Weights of a small GPT-style language model, trained from scratch on English Wikipedia: a variant of SOAP for these matrices.
Each number is 500 + 40 x the weight over the matrix's rms, rounded and kept within 0 to 999. Layers, rows and columns count from 0. Numbers have three digits each.

# layer 2 attention output (transposed), 256x256, rms 0.156, rows 5-59, columns 0-127
534547496558496472461437459529479521516525511462550470514494484534490476493506447474505505489490509538512460467580479531492509466491538391540526501492481549475593450482484501415480458477511482577505517442500547469532456508557502520500511538454461403422491472484484502501532476493492520448459551530547501505539517561546501499593523556498409506580482466520464528503502510481518498445544
464471506422532519517585546542490413412525527508459467475479493575538449501484483491440482461444526463477481565537592448437483436446533542438465526500457539553475490477479501500527546486569500489555528507503552501511509424467537509499503485533455494391457518560434495484562508491536495473506429494534524510460418506490496489492490448487523469513494500465539548547562533464487496520521
449447475551564514522488466494516545448485514489479530472557538541480584424534528506451565548472609514517471494553477417470515515514551452485502528525550511481487576497458467509496466514532566528578493523526512474498531406489421493525540529512477519515451526536531535551498455521569479528479478472512499418523570517418477495541493482541546490461521518481500505544435500469546487508529
544437478546487494457538498527554400478587580463453432536486539528503446453533571445458530447431522436466496475493478502508474562493435475477515457453475500483475453512538493486473479518457434490397593549538431555477443538520511464442499586487507467463534440485476497430444485572530486521492503524529454480486505557493521518443521431537490567486490524512508520482484532540506619537557
535488513489413572555475535485535513451516475547472473470521489477447528519397435519569503546436489466495498533593451483504456461482440535457507505529515445519499519484502412478444542539471496505426566521584484395498453498527539582530506498494481422505598547506459545502527521527455504512538540466511459499478542463571471468554575537500475450495610494524538447443468488455521534444516
534506497547550532524538439472523502491458528519438460504481484462514535476526433564572602577491488439578462487495493552545621545567514485495529460534456495496421489533529495540534531541484480483555504434564468492504482474458457495532522442529452446519561500519446490496447531477456508504543510556521511559509438511533421497454465510497495448550510484478523499539461504540541525504501
546447511453475531463521497481508521530553530527426514548447459459516493508532532527487452508497496561541494516464446432508490460520493446518427436489531489525465470490478531536488518501416443485481478491507485534451551509510441505513535498396499489537514514503465457492452557518514524534499484559493486442452495502484488553480497498547402459463479480438469509410499552489554595485548
504533554519454489494526558484549524493559523487564506482456511529498547531548516513516601499513572421551486544578468435490476543461492497454535489505541533480493570535513496472495507528506470555512468501501519484584466469478452455468496523462496525519479543416453562462520523469507558479493490468479495434458490515443534437504488481527530536487464437588457490528600428482514491530468
453558546439478485466468505458452503491512502469499544462551460487564489447506430514492453486402537487440497517525372491558555462536486566448536437411511527493531470488456509528452552530487403533518498485577536431477483509584451505512456508454493545462466517482469476499491561482537476436477541467499481587556476519464487512476489539477524517478452491443516489499525606537517531493453
527412523463471477517492520526565489502471462500552479461536472518529441521525518555495473509515556539538523500555446419516511489559532499436461497421533517459543491531486499455461504485449472517558538462504551469429471525497417472482501433493504523551510490518521538552475487445522519568459487516582440517521448455514493530516484528442404519459499442439445516444484452489586454420562
477514432449461520546520520541473453535510514540548495516495496522501453545589529480509458474525504523563509437577512501493516480470475503521511518521514531481509463535455478526496564537457544439447509555508443516462491568528518524357385516517502489552460463525588569486511461480580492489473488445503496546509467471444517470531499528548467575586460556510558423498436479452546509476487
501469588450466476493452611460501498486475451485478487537535458511445503566575480525443531572533471490542477525471521532559526561500435508507489532466510489518456552486485547475478510590490505513507519500467593501561449490480487551584537465564455536514463530413440486512481455499461515528448441429426482469523486508537464573523485518470537489547520446414534505478515514491508469429539
496510534545437530541515526477567517536498462473493493531462400510468517461499474521524547512534484446521498462480477482508522468509434483432538510497502511517507449480526541576564522496518439549515515504589430531469489518523535425565542465530518563505469467565481475577518487486506406480503458489556551498453576530462480515541543589543534510527528500555504506434529482564448463475492
502524489518535509492514561550438527473576478459491539469487480325515482525515525508555540500478455492475522543538519507456541397526466581440555476543558482536493457449521562512477482526490571533468505510398483465492522549472489555530519453513518533488454538535538496485509422546436492499548509532503518507407462526494517465437565469442499462546494510461498466480436465480487506423555
518536479493434508522534428516458498552505457488553506475471397537430523525511472468553496470542544532484502465503487546488494496473489441558427533446548537494480454490509461476483483494487505494540479528594512516529466522488474514518559484515575527517544404576495502530529500594507445556490514514504511532490510488580469512541470438490470555574497490480501541520519574450596488518547
483584474407488497593559442433517463538510614540511534493550472436541550550526551510471471412536461475507462503538459462525542390480509492524487552544496508545529564506414411578461535500545490530565511456531531535438492476468457539592446454562548510439466544497535509576444556565528509459577562620546478555445466452516469527528446502529491458490464510412535552477503476548511479517475
446529484489482471551450543511541491543553423547593472454522483478529543597509463519513552538533600493541450541486536533508471493399556470535464425507498519550440483498466512493510439451564528531521439532469508480521490563527441500445513518448490584464500448551445491565485587484527468470501451500482538396478556548508458612550472530597505484530528501469503434450494425425491527502531
467471409516497566483457483528484577495550462465491582469542455510547473465442524516480471548505475559487538515520526421404483544510492485505479509513506502495472443465513520496491535473415441517496496431471485493557579520557534493530474546479475472514500514495472509501499550445493465507439507546531487474473521448559480476523532466526513453557495458481570537504463504520481559462424
481513475481499484511515416435563456432513492498452503507563448583498537501482509576462511553496537483452473569434492503477492469573511451530519523484547520494478480483563529458519499500512495507490519519491503458455465511554507561475448499487528500462481451484497487465548455496505452506527533481491523483459528495543501557523454591519513482504505493498504447503538547506452474495502
479458499521537491470486412482479467487500549496453582483493507516530463477478465519528556558485477534538406548542574519564558490441534438519556493490521541512538472530512486492508446497461498509551491547467517523560479437491545481491536588474487557411503451530575479518484474495518471504455513589410570493519518504461437515495489527521506503526494481519501560546474512438486564423524
480480443468551464542504518432531521407464484535490506563512469563428545549488462431531543392481486468414504503515475559518522579435511505481532480553492535455519520531505465488515482481474462530535459457514500478485511507490456492602463501514539509501535471524507517542510504486451537513523404525510532499490517462498535534452517537527495421520515476504478512560431443524556542492517
516463476530479475466519518473506508467487506522502500520577494533487437507524566484545473531508480563427491468504506548443442527538475602413494522472469501464444497491466509520511486448476460520501451521500478520458474517454444510502431529473540556531458479557536519455508487559409479375479469540533489486540500530484470515497485511460556470488478515462570575508444539604568494475446
474452516512560512524435461487445529462517439502422499572521447493553481502434490576530450522474439547497577489472530491471546486573420554495457513444501513489473453566473476513443538510488487520539487447477534499493499497507526561563479461519546469474502444487494477445542530549513521518506470544483520462509496528560497529480565475491506491485488425555482494455530519530511463499493
488523485447527510482530550443496544502500455458558492485504516454485557460509528494527472492464532521407565547562495469492467485547486530527547548405478519499498447475520568510496496515522553502532456546547505491499507445475437554451462513411516488606422498458561525537504530502460455477443512482504479439526513492497539451517519462507537515514546437553432505532490533494483436416474
480551514511491416568461509444548513497521525499583525484516550473522483479476473498491504530579464587523516465494451561539434492438480526408484498465503446505562504515492516565444577465563508500454572469498490543480449444542529480511490554407489515493418519513529460457483540492473464414506464483528506493542517486479507442442573533459536492479502460564549528529478513511514478482503
532527525439589518484430503486473480514489572531510543624442474491464516516461547506413522513498442486519491503510590457513448497486515498508561428468449530473533488546471462512560554499507488536498490467521510553452538541465512487407598456499438518511463483472514579519577489503484484508515486504534479522537528505499502463534513539489474533503523425495460444461541519502572546497455
474538432469482477550529475484484473594420514499507477492471516576401535475501456542456506479451485447467452540495529459493538564516523477477498585565533528497510551550533505492510495494505525472534402567472548512469476513454499464557549501426495503529548498449546454501425499439453458483444464500496502511526479427508493454459431559568541491549504546535489570548481501430542526462460
510502448565542530551508527494508515465526559544445493565464459496535548512428507599535515530476493465508579513542524544484459463604510569509507456526454561567501502564459514466534498439522494507496505477462540495552556418431502523438434483438463469447585510510490473481486512574593467474513471521472568445474493590556507505524470481581470474454576485577508487445497449499487496563566
457527567480572523512433438474441546476517484532439464484520517533532530496551537440485523530486491486470529512432508448512519457479452548478532497582521466562519525571498448572496571542525551511524507519515494587487544487554514558436456450507568567493517529548523497500532504503505448460433561505487480548482508550563424528549482469552529426545539457488472487508455550497516494476460
522504514481456541538463576438497510489567466517517486490521458442531469510458448474492519474468448502517540508408505531517585534480528580570504473489470546490475431518493503549498421565510492442513517425528483504507505512486504493517425547482510504540472489552441519480505495465545490492486448460419519456440508476565445472490482487560521555493456528530552483557482495562508432437493
594488502527471482496465500470562536519576483488570519490540505472493505477535537535587521507541491519501454504473485518470468445524439447547491474504517459511478493522507490488500479455519524505505504465443475489524563509529509503533496517504506398459547469448486523479424488508571566446504520536473543470519550549521526532559476542499486518480528523541515508447556485536529504488425
514489484520535542467537507443457534562562513512480448567524466517526470529449472519593517487553535539503501448484463481449419472524516537472453415548498472503449413418477544451507520572478531489500527481448446467492544474567515414546449565560490490524469528505515438419525549555491438460553523514529479563495509517465449458517516577543562533446463522522495488481509521506506492567462
482475500556487497526533482470454536551383513442554455496535515468542521508486504540488443443563561364528546505562565552431463466520509489516485511479490502457580515536512436453555462534523472540503508473491464524535501504456505473535413504453400392521515496543553458512536523454488493491434571540486460494568496518507509513498481468527556502455442460585511517559473547524480549486454
448549421490513430533565462549520455475487463528574411506488550494453465562508515546491465545473501468485468439509570511397516572476467483468444472541482487452469533528492514448462504487547535451522461470494465524406501550462486466489514438472516487602547479501471500534536462453506522409524418451508455524502428448450489510439453556530535508490485521493524491463419498515521439474543
467566519538382488430524516459520474523457553475514529530438428506533445505563525508457477518549535510509499527519524502515476463574454513466521531455535436517537515519526475570551516493439556530601503410449545510576504443497552543451490509531484460483444509447460466491403540502466500496483518459522575544495595485533536507483510438408560523452526487493522444490568487482499508470524
576550497505465480558557486509518494529543473519457537547564544494448472518507506545448551531525526468527525520447473552490458531530501543473508466453475471511581482528498467466471456481462536555458518455498560443502428473429434524589516477403444513534491456441521446489509542554540473519531399525523501437423534523504493532509523470566506569491547592471540491537487440500509504514511
473530401463544523516528514496490552442481478520479567463556545555519490479494511489444523498514536507492477524478479527586488375479540548489512503572455458478528465454439483632485553514449506450478445519567475485459517517529394507505456480496481511543463458449531500475491528501607506499498449532502527497482518563481519557518504546522481442553443491438509504435428549443509496520479
439529502479496487421433583467450501504512483476520427464486527482507463521523562521516580466464480535454519493431444462496455516531537495476500531399519512506532413532569481469445463505521444457489508426508537497466472461393484563487522411536519512534462507404525571527426529505536458513470528481527504494490516503549563418521474469458486576599590522550539520547488504444522456612558
449482527561492534452545504482453499387522571573480500511479507461442477542483482505486466507483549458397470430486534509556477479512475519531529525504461447520490513436506547469541496497413496453508535398524511509439446488606568531507497460514562521574547484477498490480513517484542504433566474539532531498505482490487559611527491446454481511561469499550497489485538564473504510489524
583488457469474432519554578590567484476485464482500516505532508458501527525554579545454492475512512555450437425532518526479512514468462515535537504509523566490443518516473535530517509494451507496444478517511532464500421500523479507574542502527525517497485503475501489515514594516504453559448464519452462472477561522547558495501470430547514549454492564538576525529498488465501479516478
520473475514444493489473522555506510542519428456470511512530441524491512547468483442541441454555486492431479468516550530540502489516449523523463570565449475476454488527450509529513458495534575505494495471466397490549540610447512505431502554575481482483542508520525508473491477430508533479518586500480454458496499520446550477501549528506447498446423514545503509515556567545517556496473
474518502558456481407565470519539483495591513490457487476488510550502516500468481492441512527526499404500514493512383530561503539526508477461548457437469509566451468538435461499528466487495518561452521512479502530520540530451514501495453520488513561497511517430502401507523400491491415455474521533491488505581563493499481511534443569539541514539515546494495490530531474509537507521488
529513514496450497518465479528524506474531491525550546449502523459563513481519457507467492561560535566466522481462459535456485502583487491511558511524588453529513492495527483516487517460514506509498507575416460471476537524520424572493389508477482498531558433500479516489527481565460481510457470520528490497566479540529548511488525485529470424446519544483445453491480484466566535490538
458481485478501560525527453441577489513534440503565480503475461515472490499509534476543471503512449495614462507525498388495514550493480462549488541510452499497509475446537530558453476571528499485567515568513520537537497562469500520546459517538458552562463580468467426477460449580535518555555508526530474450462431500500507474490501552537490484476559550497525547447472521543522517486548
530499503407497439525572469503478531506410551532561446466471477480484525444451465464513464481444506437422505549479471455524531461564525506507506390449533507434573483488530544445500537501533459505439486494512468471591512497591527449455441522562528526512514490440534509471482547517528489420507562461543478521529453514494574435483511457560495493525514506516473536517441497625583534517523
545496495475532402527552495540524490487569492488576461499447477524473462529479428473542442477418512486512451508413525525598541536434566514542507544439404465532555502469557403402472444529523420556457513519500533509481491452555559449515450470514487526484574464517526524529510525414446465532465562552464423645408479446510430575511503518427522486483408507527487572450463585607579506517507
462532518484563485463459466490513464438479483507502503550454530533517462470426459434539467485503470498471506514569476529469430486480500486467482563547523511505497513478484481581551534522505534573493519531458472450505497485529531476506475542576476469436514527474495479527487525558546488531486444455441560469486495517511539472460492517549550485556501483524520510534527524470520562464501
536416449534447484505556516451523465476475467419486468475486498466455502487531500445477461538546462504596511497550509554473523565527514422512503474497454549481517535529458561477540472544489515545470503523547465455560443545491469502496494481535474553523505522499518522486544508514456551510537626466446458463517483520515569494496498512452530501487525489537579472510552542473494398506482
494427509456453469459530508444557565506457451558478529473503498479509507556462440481536506519500547557450472510482490476484517518504500487551527476460526537546489583581472447556571493515475451434536521521498461455518564521483473520478547480532464454467507490472552521483454576499571487475516430536456517473523490455504519435487523566444431514455459496436551511554553440446509457387479
508452482546527495477489530465505474415463473462540464521460479522524450508490497548473554506589521500475539459501590499508432464505526464462410479487496516512525473472453490503511512499450534494443554519508529568527491506475490491526519516550470593530532504521543462509475551478497528466578526563500484481536510439541501455520512497509520454498492489461475501507513529455429549430570
497377490458524518480469521522558577472453484481554556496515483475487520526514557485531542526508486406513432452545427433510506485537534456459513468473501531470489500521502490525400510557494489497482523543434466543487510537501460509528553450571448472519528458431480500448559475485511431557529519518500474510530505490504478435487516564518426535420455567483544558494574442519532489546454
471515571566508493448460556502452520542456539521514486491463523548521395523516540521541512478529536463496518471506583607505538503534536546520479504501504478454465430442496514460547549529465526525457466471481526533522531491528466523571485532485510571499492446432409574458472502544482566473520502477542456493446456616491468463518460519471545450498535485468506526564541506523373521491519
628539550497498510533483502563459546546542488579515527522614565547452517561490538402562478484455519445559507549492493440493453454533484476474558473457494490540481436410513522524594511513564548452457452505504522480497575487482565450496527525563524477482443548422519474517519475452515511479503417544532574534533569554478442482552510593454467497557539497462511482537508496499551521544477
488458509466500537534468514531569499461479456376563480533529465478495565538462541515489524467509503506540484486431451532504510480466481463543533527474508501513518528516514481498559465474483486512542503490476510495512463477518456492498491523484485453487481485595467509468481411491444435479480471521503456522459487507522517552431488460456511514482456589554536504513548544538478499411439
442512561498500425483488472510450517470423487498611533543563413408439540490518538553569564458527510475465511482475532542493553503521498404622502509526492467521536530456550567477542512507539633502542454528544489591486512515461465476523503435574469538526497540476510425505443509498491458486459500498533502537525454510509553538450483519563523502527511591528459479427526521546611500576529
# layer 2 attention value, 256x256, rms 0.115, rows 6-59, columns 0-127
455459525471507466510533479486514529550454493441513549509509487457488516563492629491490475494494538416478454548494557509468540534507553442508472555404534404502529514459503531446452559515473496570519464496529539505516521551519416467508499533519464562469444502492514452541512539482511477491536583455510403575538500541566531499521533573494437503445431493552561512477513474545508477514501
500481533570480530519506415484526533483533534491501484526515540543497471477517477504557531545492492538523529372516524497473463468543487504506514512566603470464463503452497480488491490499492491529506491508539483496498513482495497483577449522470455503527539524555428519578516530480510451477452469458476515514478557477432502432438489551556495555511461531477519482491457531535494450499465
466508452551506494549488455464526577545487496469568475582483561555563509521569500493551505475560490424515524496505509436513538456469471420567495567507550531466442471487481476567554502548468473467451519516478503524521564470482479537426502455584498515491451472564519500566439500528489490549523569459502475492488520487543576555495524500410524568556466474570517524491511515570526518514572
521471528514549459560459583484539574594545440522518503442495510476525510443464519489475452454470492499443497509490487534466546549471509445472473465483524484511513524610492533604461468501548476464474532497512507569456462509479585528463600492492507469466484485507456489422553511546490496504477459467482492447478614537535475484512499479480482458507525595483499566483538464545539503483544
421449525437477509464496501505515538524469494533494451506525511544525531489503454478480484529568530582546459545475499503467497461559481525466440493564504511575404502409475471511559483406461505519475499494480502510518487580469582513541481491502483490536508559519454496460531555485478567555488572510574533450490521422552441438547501424497573509510488515470507595515547463475527559523520
481545585532434444492466563529536569478522349537511439528537537521553510501527498522562555482464540518393470458480507496518506449422552452501540468556513427488495607474541522623557502460515539531427514451483475506579515511513517455510505526544519533479406470603549490498566514556489519496438396472499446458480501513492558542471500494444497523549523539522470499504552539464551529462500
573491502444474513469554507435522592517548512532534587559450486463448588456512471470538500481537518502564521445526480506497524479495520437489537581432503472502534528570509509512552505507534515485490543492431505531475525487553493475514499458478401542532467524607453493546482469501507478542567558575447517550487470524490525501523506494537462448499437493516520509438498485525558542491452
514578552507486523493540467530464457547530466526547530520496511436494396495497424477468519503539427522445508542471450505476551541484483545509528551413438465531486545431560545470515444446441621374523503500556546525545470510501505438535616462509543558494553530489539492423500444451490489518500536492444567436416532521556529530593475458510518457544480548509501436460460445499531487546572
508448500461415501468500494468534542421544460484487481540571562425462520468474444543543447455568516553461502463497510491478556458465480468518470513463421404494422574453490556494475480471462517490523484495526510484649460460529612473471482551490516471535499492503542533446505539594439554493459487460483493505447543469511565478565509491536482476441480474512507519396527487518476493474455
512471457545583431494487495504532442462467489554402505481393500457420556549511464501511645550420548531486507453490522457505437536499510515513586541429520459465519506508429435499394477533435478508487481556539528460542554502578511538494444523477504422501510539486524469505501473494564452532528600515496455537464482577461477572464510523531497580559511544440507541470486496506494561503547
449507525499457515474479507518482453529511509470416557552466465472456457521444511574461543428499503489589528560489530599425524556536505499471475542543542546535468447559486492517482449409444543491505510558531550483507505537514547535450447570529526529405507462486507518501563465470490496483517528523464518544526492589464459484549484543544535477453385426506497481541485525478508544533459
442541487502473546562519520512526553503466535501528478508510483547449416520492461565551562494489576526488448535530378523458502555499490445462546467523469499515480464572468522440460522498518492509519509500496438546525496504517532472592544544492445437492506462552522527489529510465555493583502402565479497511485497563564460597535476432526489477447474534500481504554480482504473548526497
458487569511563474496462461464536440491486482478474532498520529428543539557539532488449425486503557418505487570556517515557547467475582474431551484488544507474573537518528528587469563510455508536494539539469472550401477541541529477469527483499438493511492481452534452491501425560563456515483436527496471516524519533405534378473508626493434550464537496505493504501545447376520564482480
513455484538482457444431546541511543459515529452548509557531518469518436480496471451460473485490516488535531565502469490537514577453504510512506479502539489430462513461513523531528442496547521510461492537533508471477454504492490481548517559504520495504444450592499423500533532433526484488527458497521490514556483527509444483479496483474488506570549468594513477538542526526500417496514
429515476514512439561463493474463547553469556447538439472518487481554511423517589482520481576539535589432431562468422563475511367492519427452480566445462449473497522518542452504463419487516483545523540405520488373495471485472507474550566527518514491523443434473486473402450484489517529450517430546505531551426516603433419535471539601559502551478576563440430458439475463508479497482516
490516554509447466462496452495560465550533589500548524505451525455475455446499439530540558582501486522563517454488542487439501458460491501429524510541506415458531471426523544507500474508542551523497513537573480456540480500654528511516445584406470494491561539520439561568517530432511494524557515555374461583507503586457451449470446438461567563502543487499579475491488588484514477461520
522507525443423551560517472443558492451501469522519485474512505501513465490495484515464542527485499529501478504501454522554488555479497487520560490523460459550475525484480512549506486459557502530437470497485489531476500453529477515471487511517594486463490487472522466504557527514443530502457421410553503430438485469563504505456513520542508421534485562504492553523535490496457482523511
428460497471551480498506494485539453493500501490456470421510548502483432474528528504517530520502484490533499436472537470451470498487484494415462466551501467508453507495432518477489458425501471459435512468499517504516445559464537453478467505452485520545467469498483464446497541508514483481428517472520456512490546528546437554446503426512540456474556500483480495445470493482499461488549
532477444480442419546519447554572478595459497535520542518597497569461434452451492527496486553471477490508540489501504521507520474496413444479571425468448467497458492376540497547519525514547458501414494595556515545511454515515550509507518436444542551442549525522416483464498468508497525531598470584508506513491465483495493456485477517544526551552510464523510565563608543451434554490485
506442475567479577596498402464530508522442558473507466546433436500554483513455395503457481529533490453505503596479502498455470468555525456515503507508505538472434477498418544400476420514497501505564415521495516514504524466502497500506474518544534555482508532480533435451408460450438534461573504548537563465541532472498533453535481537501470468402483488425546498567512506503495521511503
448527508571523558533468479522467510459438470521394536533438478414510456523488526392418553519487550526495527460487557461584546534574501555566552490535464518508460552510548555479508500492507516484518494484477504564534512593500576487499500444496500506472501513521488494469481473520472574484496534490574566489473466407483510531450490513447473477550436507524499523545564520456525464485532
515479571523560561551509503475594489460468419455467555463509549546529471479533442518487488435562521512431437519540465560475557586481458419534443442486496534516459493509600449493521575496453507424524556525526532497457551514461543449593531516507533473474540466505575483503544422451494497511543531475514501458564594521507474579497567507499522478488479507509473486529475489531511478427497
485532501462565445556519558487532440462506470514583540525523513440477478450541482444487518544546457470529463453532452451455468546464442464518558456500488517504483522568436509505454518473567607510537523535477481461430459523493509453511542484532503517497591516502534502456470486497508470525444484516525492488469489528620518471433550541550467468479584508480445467616496480547556494476450
540476464537466478491483465507417454497571545555473524565525483494486507533488543494491500517543505491454561517528406477432518533467486544566492540464533500537616512550568454581504541601498463466549547441443546529499489518513531451471585456505492531471534475553542523446441505460464487516477469574502514543534415467575521494519558421434551494451533589483519451536463457597481537484516
476559454562520450512527492488511529444498477424429520483464511492521603434530470520521567561445490472511502505488539484510568509510540517496524530449502582500501526498480525495577539485511511510549419447500449473481544454427528516500520525454509549471467480494505470489464499506538509494543549509507492537503526512545449493501600478489558484520473448454551482533497534521493517464527
598475518499481496450538574459460559474500503457548433529423447476484481516542500535532549611425488521532466553426456534471499473543443522500537491513567483424544489541509519399486527514545575555398511511517533530433473544441479490540455514470530565500497515439482495442500449514465483458580449496469520464537468512509505466515498535479502531542452472502499467587543478529465514635515
465460538413521504538507463545509529473469505507384454510509555597438453461466540431531463480479466507401471435513622540537460514497549507514532520454522409524462533430550417554537591428519515500510562495502504534506414510463492486448515523511544500535545511486485482536573499542550458438496531547535474501552489427467408497467500588450540528417465511468473486470563555461482499418535
518525489576519478496478516425562546523461464491421523436439491513461462480545525460517558523418474494491526487576550448467456522591542477496482519449509574576503537522546446553480519472470468513439554520543547520500512443523516538532515545589521515466540484509514386486524532454510528499584521530570500477450568529420488446541512536466500552494487576448521490491532485507572488491495
493511490481497462555480443496542464538510480577533487445466421535417484475451473497510565497548544478492505532461500530533480504515515582468475447483481465461454496450442548509460528512480529469462481518531474531496528480527475428530498517509614445519576579431507495544504475430566556485484515516525543516528542544555486478543551532476506572469447490514502527514562541544513470472530
539442481469538521536445463519502604514465586479540518475540505567475457464490478533533509492546562526523446412417458534533532506484425557471509492556511568511425466510477456464538416480568546536490548493472456497460500459511468439504412526488474448525502521462528442592452569506542493491485435583508521474515467508494457478472581384546529477442519503510459477478512500540491446459499
482531483463532568519509439491459469489470575441476435637470479518529465512496477523521563510558476538474448464466431441486533533519534589587420493526478568562624565512561549504496471491503500459464466446454565525486482520528567458523544534457527518559448521491483555498511436500487454431420525494504503503562572490481557552606473526530530446565447483460402561469462559494537471483532
516448469507507456477464548460532442469444467563483529524538401541501446509577558466493559527514466602532455490447416463527473513467410498581601619452422546485515471497450428423457497531536508486471549488477532491518414446476506423525550485581466492501543459503431518535430588567533577473540416498491478474537493509456457515467481525503568546435397611529505472607548493540450504415541
537493593522564597467412600451519467477531490458507506420411525405496495547542473529472527510565488573525581446516534454479493473488517491482456447535503471425471502568559502526453506462430475466543513440478538526479547443493476484499514462432519459465511540469428504508403521489433547440552505484469469557537488604466427538482495470436560517666499485463531490615519484534518412484551
476439500472460464533493445548410460472554483531502559547556520495487536529471532483541481503441508465528486572469572546566525525578477476497412499474460488519488466495491542501595500480499506461531589488469492479548474498464512488544506516454464481439371472541555462537524546484523474555476444530517525540430468447458465444472505432428543453523553556479506488502560445444570484529507
468522511454441535580529456508492536513478523435518486496513539515493482511482498465422470478449493455522483462485482467572496537471463479429505481530561414520457500463608469475527544513487550456544527489451466497449526566486510521548456510539517484528518501524500581503542493511503460465459455506496537504540440540539458431438517477477533560514496544552508510549541582460504373491546
436520601524499511567597493575484486551529521492495563495422540444582520499465540468480472578475416443388529513514452425491466443519570474501465478498483487436500536519549412533563530493472517451522498561459471401522542511559494481487567597461458506491538492556459553452522515460448453524546478480488534491439427519476511523428580506555448532520564510412488476492531471528481533449481
486485489396464453427395440478412454427529449499412532461429462499537517469487496463509538545497474411551531508450493565488513581554480572415521496526476465500537497429439448478478429566409563517464529485513488506528506441507511538505442518543604517533535509499571443527463531442513572475401540532518584516550472483524557457476501462490414552515529475508553483471537492434550588539558
517447535477533540465467500460429493501507466490445483480462485527450524532477518499496467507407507455546499595513599445574429550510563476458544471531526594467447588541427508494588491483439400477549459534462508510540493490445520457475447454476523507479415530511503490493486526437458467554452477468538477480523472576552443438429515464529483521546555458482527473472570486571503535424520
468552528490506479502551529499481449517459591525541455537442465528471507481493486539489549541503481457506471477495451543444479579514476535463498559481504510539465476499544445488481518410563491479451498539436484479475568500513472521478492500510535560457485506579490506539514539498486514519467473503481580511482477524517459505436512600522434498503413486519496550499520485399497464513445
527447475591565461505528623555480466589470567547453528534476461544416492468526560450492437474502514609529463436501465553458543544465491465534526545481472523469538480549502476562467472467481470525592492469462463506519548419465489507521481490529550402470519497521508456532511550437529470487498526471496498428542550484534500564427412517422465453467438511480453465525427544519482521478493
436464436455477512521478460514480508497473509495513435526493471520489458444505460490521524522514484514509499461499514503563516522445562569463556508504475584487522502456497508454481498493559520418527472526500514459523555506471400500481440506530502511476469596539521532488555541486499500485539560505479502518515529396516503460477462502494488431618452459600495459441442589502533484489579
515444504593549475524502550509566472465486514499577498424581542522461511515499463526475521466474540579472500396520564478550544466526542498543493503493514529489519433517502494481465512531552470418513495515543457542472496490540537482538465534532493429548521556523560475501477516512516508524520477537493507455424552469411499412493548474509472510505573556507549543530470543516573414487465
493450465493469524515496522521448588570496557532539474453467470522542517498507549519515464454538518501535560507539594409445543566401483445468467511568520495414519501517452492507528521531484528554492564582446469523544489486528514354545471560534488578564460470562503515466568504541422492456473503515466484544523494602462449496410484473507458516495470469507462496499427500534501477486486
468539525483473557449489534463488535498568430500571492455528510462535490537571454479536499552489514516461494477508474485459464537454538561529520533481518576562550540523524537426501511501410564494488483423502536560458436473546467458478540475418535498514442489408486539407437502541498555421458561536488505453429521466580576497433472473496439421530521540426439551584529503517483548534578
481577500505479546484445584503472470456572429495520566477596383466506525551463514569521433460439489428433591545586520438399494453575501462539504515510463579511431500514520493481416462550465556424497469489526495444613456487477432532490439473416464527571485497506512477524423493450398616501589400527462464507483569526530541522546462464536474529567464434582491490507566411535476546519523
518447493479580549581517470475445468539514492444478494492467520554484458476461526529547463553516445548484463522478547516395480597491530429484505541464473540483515529524562529503464580539494523525463488536570590479467480542446532516432584585451487494485445508556572442579479424487449491545532597492501452491503460468437450467527504529565493515480492459476493399471448477597550503495527
467476496628505510453460528509505532453464480602474560494489503503518523468508506499472531490540528477542513481447498443461432571510464464524452528515510555539477416523478512512475470501532489505508589502458549489534466523458486445485513485478431488493462461528547554495556553451565462523455584472479461468499502511504545448484442440418431459452432493530515558503488547478499515423493
562525516485462394586456567530493523531555513584499474493517473478486436449558428461594426555431520523474525482549495461445504486454483484441466503563455524481440553476481504488524544490512459517520473432521535552529480567467507490507476523476559452476516490550506538499466457526481504475445573457498518566506489453447498494501454476585471442441508470455512531490507485533542448499555
479489548502468552507534509495478507470496541487481458532501466488515493469523469530517489507480500519507451480531465469527491501480523500504477513540476551482508531531495521491467495505540509529496474484473534482529502498478467572468467540440457529458399507520503522457541565495468560452425524526540423569518492469539524442439631508508571408469452498502452549495481449447463579447515
511452424509561477490476543538547504518519553516535537477537572569537467511560518601516435538586525489490579517533487531487463487511487579512443470487517483521490491484474467528569500572416500457429491442499461520552504460535447423525505490425564530470495458639519556476496537517492475477461490490432526518519454488457550494534533464459555505523503464467562493429497486480542564509439
449569557412499602488504468433510442553554488525468540437569464471545472508465533508487556463524486513510425439507566522445491549548559527522464517463450562511566465476475499453408518498435551511467550521488514513485542497501579544485525502417488534427482504520492499433520505533500507441489508535494556472461475505490494505498535469531561414551462401409549496515376537439443501443494
372471459541481415566535469456455463547439482423515513453451546477567557472475492601490525515507482523491430486463575553520518475553501484482550419530580564557536515463525489486491496526404546529574478477519466435557559474548497520517519512553527435534527534436528539453473526628447412593490468490471513507548514491459526522524443469596507544489480446480518523497463562488585470518499
483455438529483506522425475504518417546468540504460577472476474487513481580540479572463508535514464477522455488494457528464501533467440444469489547516483413487422505533397500430477487512505456448457503531495492492476536519462489424594443519488517519524497403512540472533520467468577487492427419482462519504512488502521512533506479461519472530469482530477546498535441481459481569522560
433582467497535505441526502596452477457543473450527518481533543539501494491590464584511516523494515543593474518447471538487508577470586531512461483489529470521475478575469490470493493467481571524499501480490452508484461433464505486548483540429547461575520520478534534456507601484501426460533487580459535464472493495488433523430478475504557466491543526461492534557499474458491466506525